Part of a small language model's weights.
Size: width 256, 3 heads of 128 (1 for keys and values), MLP 1024 squared ReLU.
Architecture: RMSNorm before each block, rotary positions, no biases in attention or MLP, untied embeddings, normalized queries and keys, capped logits.
Training: a variant of Adam for these matrices, 10094 steps.
Each number is 128 + 24 x the weight over its row's rms, rounded and kept within 0 to 255. Layers, rows and columns count from 0. The size above them is the row's rms in percent of the matrix's.

# layer 5 MLP up, 1024x256, rms 0.0726, rows 157-167, columns 128-191
size [ 99 117 104 105 104 109  90  97 106 110  90]
[[104 135 120  91  98 148 119 134 170 138 110 120 161 147 140 167 185 133 113 106 132 158 161 134 137 141 135 144 119  89 155  99 126 170  92 148 174 157 129 132 107 125 131 121 112  60 121 139 132 125 149 136 129  91 117 109 135 161 162 151 142 146 104 139]
 [132  89 124 125 115 148 174 175 109 131 150 175 132  87 120 129 127 167 126 183 145 173 107  94 147 135 106 141 124 111  87  61 164 153 125 132 118 120 136 117 152 114 142 112 159 158 110 137  99 137 120 120 107 135 117 130 137  85 176 138 154 118 127 142]
 [147  91 133 137 115 113 121 128 128 101 152 166 146 104  97 164 177 100 142 119 126  95 113 112 107  96 131 115 100 132 104 147  93 122 112 118 124  82 135 129 143  91 117 104 158 128 158 143 153 119 131  93 111  80 131 125 130  74 178 157 129 121 178 141]
 [133 120 150 106 147 101 121 123 114 123 125  99 151 143 174 138 109 103 110 105 189 126 116 128  80 128 104 148 159 111 127 114 133 114 151 105 128 144 133 126 107 121 164 114 104 137 139 174 112  92 135 130 156 112 119 125 130 150 131 141 114 136 136  74]
 [110 131  93 129 141 150 136 135 125  97 107 103 130 111 126 100 159 112 103  92 123 157 167 100 126 124 117 132 111 126 160  84 132 126 122  92 144  99 121 131 125 112 130 131 114 119 126 141 152 118 141 123  97 149 115 129 116 144 161 119 111  89 126 119]
 [130 146 122 170 104 109 121  89 136 126 157 125 153  96  96 129 139 133 132 144 160 138 126 138  82 108 132 126 135 104 136 115 156 153  92 118 125 127 123 166  79  89 119 104 163 137 108 118  84 129 105 148 135 108 108 150 167 122 139 156  93 113 142 114]
 [134 148 167 137 133 163 153 104 134 176 146 147 146 119 143 132 116 115 180  99 147 129 127 126 150 108 139 105 103 144 120 125 139 146 185 158 171 132 145 148 144 128 111 121 142 120 113 125 135 185 139 102 135  89 129 125  97 134 124 123 157 117  83 147]
 [148 108 102 126 157 103 143 126 155 118  84 111 132 118 154 164 134 115 114 136 141 112 140  98 182 155 140 155 125  97 135 112 119 148 120 162 121 107 148 123 101 128 165 155 140 140 159 111 118 112 118 130 144 123 145  65 150 127 132 125 169 167  93 142]
 [ 96 113 183 113 117 134 141 143 152 124 115 178 107 153 136 120 165 146 129 111 127 134 160 171 163  96 143 119 171 103 139 127  92 144 129 126 111 164 144 127 135 151  89 121 145 147 114 156  80 123 138 108  82  94  99 157 191 163 137 149 100 116 132 136]
 [125 149  61 165 162 189 133 136 141 122 132 132  91 121 105 106 127  97 147 140 122  98 177 133 123 151 117 123 108 135 141  65 150  89 127 110 120 116 134 148 155 141 136 116  85 140  90 149 118 129 125 168  62  83 133 113 151 137 108 151 102 159  78 128]
 [135 120  90 154 111 143 155 129 161 161 156 100  97 132 124 116 174 128  96 139 116 176 167 160 151 137  99 148 161  94  78 130 120 105 179 105 156 102 145 151  81 110 103 144 153 154 135 121 106 147 111 121 108 133 105 135 134 114 138 191  80 134 155  91]]
# layer 5 MLP down (transposed), 1024x256, rms 0.0662, rows 157-166, columns 128-191
size [101 106 105 110 104 111  93  95 104 110]
[[171 110 114 117 104 103 113 120 115 140 122 104 144 103 177 158 126 139  67 104 141 124 145 139 113  84 193 109 163 132 132  82 135 171 118 119 143 143 113  95 173 135 113 127 131  73  86  99 143 136 145 129 114 118  77 130 125 156 134 129  81 110 104  96]
 [131 120 115 102 141 134 127 137 118 163 136 111 115 144 128  91 153 123 124 141 146 138 135 122 144 128 135 133 101 111 139  95 136 112 121 107 128 154 146 105 121 126 114  89 127 161 125 131 151 134 126 101 121  28 137 136 151 145 100 135 149 106 125 132]
 [138 127 120 176 165 118 117 116 173 139 109 122 143 113 100 117 126 173 134 182 115 136 138  97 140 136 153 100 101 130 104 102  89 121 112 100 104  95  90 145 131 149 148 132 141 174 143 195 120 132 122  93 130 118 161 137 115 150 104 140 107 119 133 117]
 [114 109 165 159 142 183 107 145 107 106 165 135  98 121 167 144 126 119 142 116 125 139 116  87 112 140 153 135 147 146 126 129 118 146 142 117 106 131 150 121 144 118 151 133 159 120 146 115 123 134 128 173 179 136 159 139 121 120  92 135 145 104 128 100]
 [103 107 136 128 133 172 150  84 146 118 139 133 131  78  80  98 141 148 142 100 145 127 153 114 126 158 152 123 136 135 149 118 117 124 150 116 192 113 129  93 164 116 167 137 109 174 140 144 148 126 128 142 101 127 111 110 133 142 140 132 144 142 120 160]
 [143 123 132 123  70 121  94 108 136 112 105  95 150 105 152 128 116 174 101 117 149 120 132 131 153 147 129 161 143 131 115 144 116 130 165 136 140 163 143 141 143 147 152 101 143 143 152  98 170 171 121 165 115 182 106 158 106 130 130 110 136 166 160  89]
 [107 146 102 101 147 145 117 128 115 123 142 154 111 142 113 147 177 101  85 132  93 120 104 113 128 143 118  87  98 162 121 135 121 109 158 134  97  86 142 143 127 146 120 101 160  86 121 118 170 125 145 109 131 153 159 142  71 120 164 128 119 154 130 157]
 [202 146  75 141 123 127 147 139  93 159  96 119 133 183 148  72 111  92  99 131 131  98 127 142 120 119 124 120 158 126 121 133 111  76 130 171 144 143 133 148 143 116 170 122  99 111 163  78  81  76  94 118 106 114 156 126 107 113 115 125 114 133  85 139]
 [103 150 158 131 119 134 161 127 140  99  89 138 166 127 117 138 122 112  80  96 114  81 127 114 147 129 104 117 162 107 108 162 149 120 177 123 144 132 189  98 121 118  81 172 123  93 153 129 135 137 141 128 141 100 132 139 143 149 139 138 129 165 109 158]
 [158 128 135 100 114 110 186 146  88 115 127 161 124 122 104 117 119 143 156 148 181 121  98 100 124 132 131 132 129 133 110 145 180 155 128 105 113  89 166 136 138 113 134 121 104 125  83 154  98 122 129 100 157 139 144 115 121 142 178  82 107 144 120 162]]